Part of a small language model's weights.
Size: 14 layers, width 256, 4 heads of 64, MLP 704 SwiGLU, vocabulary 512, 11.5M parameters.
Architecture: rotary positions, biases, untied embeddings, attention and MLP in parallel, capped logits.
Training: 776M tokens, 2961 steps.
Each number is 50 + 15 x the weight over its row's rms, rounded and kept within 0 to 99. Layers, rows and columns count from 0. The size before them is the row's rms in percent of the matrix's.

# layer 4 attention output, 256x256, rms 0.105, rows 0-50, columns 192-255
095:47 62 27 49 33 69 49 42 64 53 44 73 30 65 57 39 59 33 52 63 69 53 65 42 34 38 29 42 45 48 47 54 46 30 09 39 66 41 59 53 42 42 65 46 40 18 46 35 50 50 24 48 63 72 63 48 61 51 38 54 54 38 66 44
099:43 56 49 48 09 53 33 63 51 54 65 51 46 24 25 13 59 73 47 26 54 42 28 56 54 47 38 57 38 22 59 42 80 51 41 30 45 52 46 56 55 35 53 55 27 58 29 39 84 68 49 58 11 62 41 58 51 49 22 43 63 63 66 48
089:53 62 21 77 59 25 45 72 62 59 50 17 75 49 28 40 59 50 37 48 36 48 44 48 65 54 60 63 63 36 69 63 47 66 55 34 71 81 55 39 62 57 58 53 72 47 33 37 40 64 78 53 85 38 63 69 53 42 65 74 41 29 20 53
104:78 44 52 41 54 62 44 37 64 37 46 72 39 60 58 31 39 66 65 73 49 57 57 66 47 36 41 42 33 52 32 37 65 57 26 32 53 36 27 53 58 57 57 37 53 47 46 37 82 68 43 47 32 53 33 46 54 55 44 48 58 17 59 68
099:46 74 51 38 50 59 62 71 53 67 53 53 41 62 57 37 25 33 38 29 61 35 66 60 48 50 64 41 60 51 49 38 68 79 61 35 41 50 43 44 24 42 67 71 76 95 39 45 35 78 30 48 28 63 60 87 76 32 65 70 67 43 66 52
099:65 37 50 57 54 48 53 49 69 46 52 60 33 50 60 69 31 62 48 57 49 46 52 16 70 53 15 53 50 66 32 56 47 55 28 49 37 54 56 38 48 74 78 53 82 88 55 49 69 48 27 45 54 39 26 58 53 45 37 61 46 49 40 60
103:29 56 51 12 53 58 45 52 43 46 38 63 35 68 59 42 36 51 36 39 17 46 44 27 27 34 18 61 47 41 31 54 59 31 99 42 35 35 49 53 59 63 71 80 39 38 53 53 63 79 62 55 32 67 73 70 24 54 62 48 38 55 16 54
099:45 56 84 50 63 37 35 46 73 63 46 14 58 20 80 33 69 62 36 39 49 82 62 65 37 50 52 35 48 30 67 47 57 74 18 39 37 53 37 51 61 37 25 73 47 53 67 52 51 69 52 50 32 59 44 51 48 36 47 62 33 44 49 63
095:39 61 55 15 59 25 62 36 39 40 46 68 37 85 51 40 45 67 89 75 31 38 63 61 72 58 48 49 52 79 40 51 63 80 45 41 48 82 47 59 54 39 64 28 56 42 56 34 41 62 71 53 45 70 42 59 55 59 28 53 55 60 80 37
099:48 43 89 62 60 73 42 62 32 30 53 26 54 38 50 44 52 51 69 54 54 43 65 26 63 38 39 39 65 51 47 55 59 38 60 36 72 58 38 74 59 48 42 32 39 70 44 34 53 38 40 33 52 33 63 68 55 59 29 92 27 80 56 71
107:31 31 54 58 39 43 43 65 36 47 66 43 46 90 49 74 50 43 44 41 41 50 60 79 33 50 57 57 40 52 30 50 32 57 52 63 42 33 56 57 73 06 61 35 67 62 61 47 78 55 34 48 65 39 55 41 21 34 47 26 47 34 54 59
092:56 57 44 47 34 49 30 53 48 48 48 29 54 85 56 13 79 81 52 39 27 99 70 47 50 36 66 51 40 56 49 23 30 76 44 67 62 21 29 40 42 47 56 56 82 39 83 37 53 40 42 57 59 73 52 54 29 33 50 48 32 61 52 42
106:47 49 55 69 56 49 98 65 40 50 43 40 42 39 37 55 56 56 43 48 43 65 29 54 58 66 68 46 62 61 57 28 74 63 47 41 58 81 39 42 68 57 36 28 57 46 49 48 71 46 45 66 61 55 34 52 74 54 73 55 49 53 30 61
098:34 69 49 40 54 34 60 57 04 17 58 66 27 44 43 41 56 77 88 41 63 33 68 36 52 50 40 41 47 59 41 44 45 50 53 41 37 54 56 52 69 65 71 55 26 50 68 53 63 47 43 69 69 33 71 36 68 23 50 43 59 39 41 53
099:53 52 20 39 37 65 49 63 66 60 31 54 61 55 80 49 39 66 59 16 43 46 61 47 72 77 85 48 46 29 46 19 24 50 53 42 54 62 19 25 49 60 58 66 51 55 44 73 33 38 51 14 51 36 63 54 63 38 33 61 76 39 60 74
100:23 40 20 52 30 36 16 46 42 65 52 82 42 59 60 43 59 59 47 74 86 52 80 51 39 84 48 31 41 60 36 57 52 49 28 51 61 61 53 43 32 38 40 25 42 43 66 40 33 46 65 61 25 64 44 43 58 50 32 51 70 45 33 52
102:61 40 54 81 41 35 49 43 37 40 91 56 54 58 68 72 38 44 38 34 30 64 42 28 61 36 28 59 47 38 37 53 54 54 35 79 69 39 44 73 55 76 43 39 67 55 44 50 31 45 69 86 62 58 56 46 52 48 48 33 18 54 69 72
095:35 30 56 29 40 39 45 68 32 53 70 39 49 66 64 75 75 31 41 56 69 33 40 23 32 40 40 33 71 84 38 25 60 50 52 44 68 49 50 35 61 59 70 59 35 58 52 73 69 32 38 31 40 22 43 61 69 46 24 30 48 53 34 61
096:35 58 34 87 15 53 39 67 45 45 57 65 43 45 58 46 52 58 48 38 63 57 49 61 28 64 44 68 69 43 29 52 34 39 49 34 46 56 45 50 61 74 68 65 58 71 69 24 37 37 43 61 37 60 52 34 52 70 49 31 48 65 33 58
100:73 33 48 53 32 54 51 39 14 48 52 56 58 36 52 57 64 60 46 67 64 11 54 90 17 44 53 54 63 46 46 62 57 47 00 53 41 64 39 55 51 69 52 37 41 67 72 41 45 72 68 58 66 55 69 66 65 47 47 32 63 39 18 56
103:15 59 39 35 53 66 42 50 26 28 57 17 67 67 45 50 65 77 84 37 66 64 75 71 80 65 46 55 64 58 44 57 39 56 61 39 21 46 61 63 38 50 47 41 68 54 66 42 61 39 44 17 58 51 34 36 57 53 59 74 55 68 44 33
102:65 52 49 48 41 48 49 54 60 53 48 65 68 43 73 50 37 31 42 34 85 39 39 57 70 29 68 77 32 58 51 34 37 82 24 87 40 48 75 44 65 22 34 50 58 43 63 66 65 64 49 39 61 58 63 53 51 51 60 49 27 42 13 33
098:65 46 54 44 45 64 51 46 38 54 63 70 71 47 62 46 50 37 53 77 66 51 17 63 66 74 69 29 78 42 32 65 38 45 38 20 76 42 57 39 41 58 46 64 70 08 68 67 53 41 42 34 38 61 60 59 22 33 45 20 76 60 41 41
101:41 55 50 39 66 70 43 32 54 59 54 53 52 52 62 48 17 38 71 24 32 42 58 57 48 46 44 52 54 49 45 53 45 59 30 87 44 38 32 45 47 36 61 63 50 51 65 55 54 62 80 47 30 41 26 44 86 45 50 26 46 43 48 42
102:34 65 79 40 52 54 60 54 48 24 28 53 60 54 83 50 14 53 32 70 47 35 47 70 56 70 57 86 60 43 57 34 66 43 61 45 70 63 54 45 47 33 22 32 55 64 42 63 47 64 34 62 71 48 47 26 57 54 63 73 45 38 66 23
099:69 30 54 48 42 24 64 29 59 67 68 39 64 42 55 60 46 45 37 47 82 65 47 64 51 39 17 59 62 34 48 47 19 45 37 53 57 54 36 66 56 33 28 30 75 56 43 53 39 64 40 41 40 63 38 39 53 36 41 48 43 72 46 58
095:79 47 56 72 49 59 29 59 30 70 56 84 65 67 56 71 91 35 44 57 44 56 45 51 32 42 47 47 34 40 55 47 61 38 81 49 54 64 50 29 41 47 43 62 64 51 18 54 75 32 36 39 52 39 45 44 47 60 51 47 52 30 39 64
098:29 53 45 45 36 50 70 59 38 35 58 50 61 43 38 68 49 36 53 37 38 28 49 57 56 37 70 71 44 72 52 70 54 58 27 23 20 35 40 65 28 34 53 56 42 45 79 62 42 67 55 36 73 33 48 63 61 30 24 46 67 47 70 73
101:62 50 55 51 45 60 32 54 51 18 65 60 61 74 35 32 35 62 41 40 54 63 59 31 79 58 63 37 42 32 75 63 71 47 54 59 45 48 02 50 25 39 56 38 75 63 28 44 53 53 32 58 66 76 38 31 28 54 57 71 58 44 30 57
112:50 63 29 26 62 48 52 39 61 53 41 45 49 46 55 71 18 10 50 25 54 49 44 40 25 87 46 23 50 26 63 71 50 53 61 28 72 76 32 42 50 07 47 71 30 53 29 44 30 49 41 83 58 23 41 52 30 13 52 43 61 30 45 32
104:44 59 55 46 70 49 28 49 38 51 46 61 38 38 23 63 64 45 43 36 48 59 22 68 64 72 76 64 27 52 34 29 31 53 61 51 55 51 59 41 61 40 56 44 53 47 55 34 57 74 38 37 09 58 54 33 51 68 35 63 54 86 45 52
103:41 67 86 38 14 40 43 36 40 41 42 70 60 60 50 48 57 82 61 59 49 55 33 54 68 72 53 38 47 55 57 48 65 35 17 36 44 92 41 43 42 40 49 29 46 56 22 73 41 43 50 44 48 22 36 50 52 35 65 62 43 42 47 30
093:48 30 57 67 33 30 46 77 24 49 26 34 39 48 38 46 54 34 67 61 55 57 67 79 40 65 64 52 37 69 47 38 54 36 65 29 29 54 35 58 39 42 68 71 35 22 49 72 65 27 37 36 42 41 42 69 65 64 59 54 79 49 53 63
098:30 52 70 14 77 52 46 39 57 65 29 30 10 71 36 53 57 43 65 72 33 59 64 19 61 76 65 48 35 28 29 57 19 69 39 37 28 53 49 57 61 57 43 44 64 59 33 34 49 47 72 37 58 44 35 40 19 38 67 45 51 40 62 50
101:48 67 61 26 28 52 28 60 48 44 59 65 54 67 56 42 67 54 66 63 51 68 54 65 54 57 36 62 47 59 58 99 47 41 27 86 41 57 30 70 48 34 55 36 46 45 48 59 60 52 48 50 45 56 70 50 29 47 57 34 52 31 64 29
102:34 34 29 59 70 67 80 45 72 80 32 50 33 42 17 94 44 30 62 51 47 61 78 10 26 55 37 58 42 44 35 65 59 57 61 81 61 58 59 50 49 56 85 64 48 53 58 30 34 56 33 45 49 66 47 35 43 62 49 48 61 42 33 56
100:75 68 60 44 86 93 42 15 33 68 48 54 74 44 48 51 53 59 35 49 38 46 41 72 72 40 53 58 36 65 69 72 54 62 57 23 51 36 38 59 79 64 55 59 75 50 31 81 52 72 29 50 42 63 38 61 32 61 54 50 49 51 53 15
108:69 43 28 45 51 42 44 45 33 61 42 35 57 30 09 50 31 65 36 31 48 40 42 45 35 30 03 52 42 53 43 68 67 41 37 41 72 74 53 31 27 61 36 37 69 37 51 68 79 49 75 67 57 51 38 74 40 47 48 63 51 66 57 37
100:26 61 44 28 55 44 46 67 24 34 25 57 64 48 28 23 35 65 52 50 69 57 58 61 57 72 47 29 31 43 30 35 23 47 58 55 50 70 44 41 34 44 60 31 51 48 46 63 69 71 49 63 40 38 37 35 71 48 43 53 17 53 35 32
097:35 29 42 84 12 63 31 30 43 59 31 72 57 50 49 48 47 51 32 46 49 42 23 61 42 90 33 40 78 46 30 30 42 52 33 54 33 54 34 22 54 34 61 43 26 13 41 48 61 55 63 35 26 47 56 47 38 46 61 52 43 45 27 60
102:35 39 60 51 35 53 43 40 47 48 27 55 39 43 56 32 74 62 61 26 42 12 32 70 39 51 57 68 32 61 35 62 60 44 66 44 65 74 70 49 54 62 38 32 45 48 55 69 64 48 47 51 66 51 52 47 63 47 59 60 51 54 79 60
103:60 56 34 45 65 69 80 49 48 44 64 56 79 53 70 21 42 53 76 11 50 37 42 58 38 46 64 61 49 48 48 53 46 16 47 64 63 46 57 50 44 63 48 40 12 68 47 17 63 56 39 79 42 49 39 44 39 16 32 75 60 77 65 61
107:54 54 54 69 63 66 23 76 14 66 38 57 53 64 67 34 36 71 28 37 47 35 17 33 43 54 35 62 76 60 64 48 36 24 27 53 45 63 44 75 85 51 56 60 43 61 71 50 32 55 53 28 62 61 47 49 55 64 65 51 57 61 57 38
107:66 52 59 73 54 71 30 39 40 46 24 45 58 54 50 46 59 54 49 44 78 44 45 76 61 37 60 80 78 66 80 58 73 52 56 48 67 25 40 34 51 53 55 33 70 74 45 44 24 35 34 60 70 31 32 31 70 33 46 50 68 14 30 62
097:31 48 40 40 63 59 45 50 44 85 47 43 50 68 63 61 58 54 79 46 55 30 38 81 62 29 45 48 52 54 71 44 52 59 50 40 53 53 19 45 70 59 44 58 17 29 38 63 67 20 88 65 39 44 56 37 43 41 38 44 49 35 66 43
103:58 53 56 67 52 35 40 26 37 28 51 43 67 37 57 47 56 42 41 70 52 54 29 62 63 55 35 18 55 32 37 76 50 95 37 79 50 29 38 51 31 50 53 37 82 52 69 51 44 68 69 90 39 35 56 45 65 56 56 27 42 29 54 27
102:45 43 50 75 74 41 51 68 43 50 57 51 21 68 65 55 31 47 52 41 29 39 79 58 49 51 35 19 28 44 45 51 42 50 21 64 53 64 24 34 61 31 48 73 46 36 51 63 27 58 40 72 55 69 50 46 59 46 50 99 70 51 14 49
098:45 56 40 54 37 37 33 58 41 42 72 50 31 42 47 48 65 51 46 36 41 90 61 71 57 52 52 44 73 50 40 29 69 42 57 45 48 52 37 60 56 68 23 46 67 19 55 45 48 73 41 70 32 23 21 54 66 63 40 42 24 34 67 50
102:52 40 55 59 42 62 39 37 51 59 38 51 46 50 44 55 59 31 60 52 41 53 79 47 55 31 36 32 65 72 43 59 49 18 28 35 43 45 40 38 44 49 66 73 53 66 37 62 58 83 44 50 49 07 35 45 66 79 63 40 89 62 45 53
102:34 80 51 35 78 54 46 34 75 27 52 57 40 60 28 43 62 52 85 29 29 55 07 49 53 36 26 51 52 63 45 42 53 28 45 49 49 54 57 34 37 49 40 58 19 61 68 59 24 20 43 45 29 47 60 45 52 63 25 46 35 32 21 58
108:65 53 27 70 46 59 39 57 33 40 59 53 60 46 25 50 67 19 50 47 16 59 40 32 64 31 67 58 52 61 64 59 73 37 58 60 34 43 38 46 51 54 22 33 19 31 52 41 51 98 38 45 58 64 42 50 84 68 52 52 53 56 73 69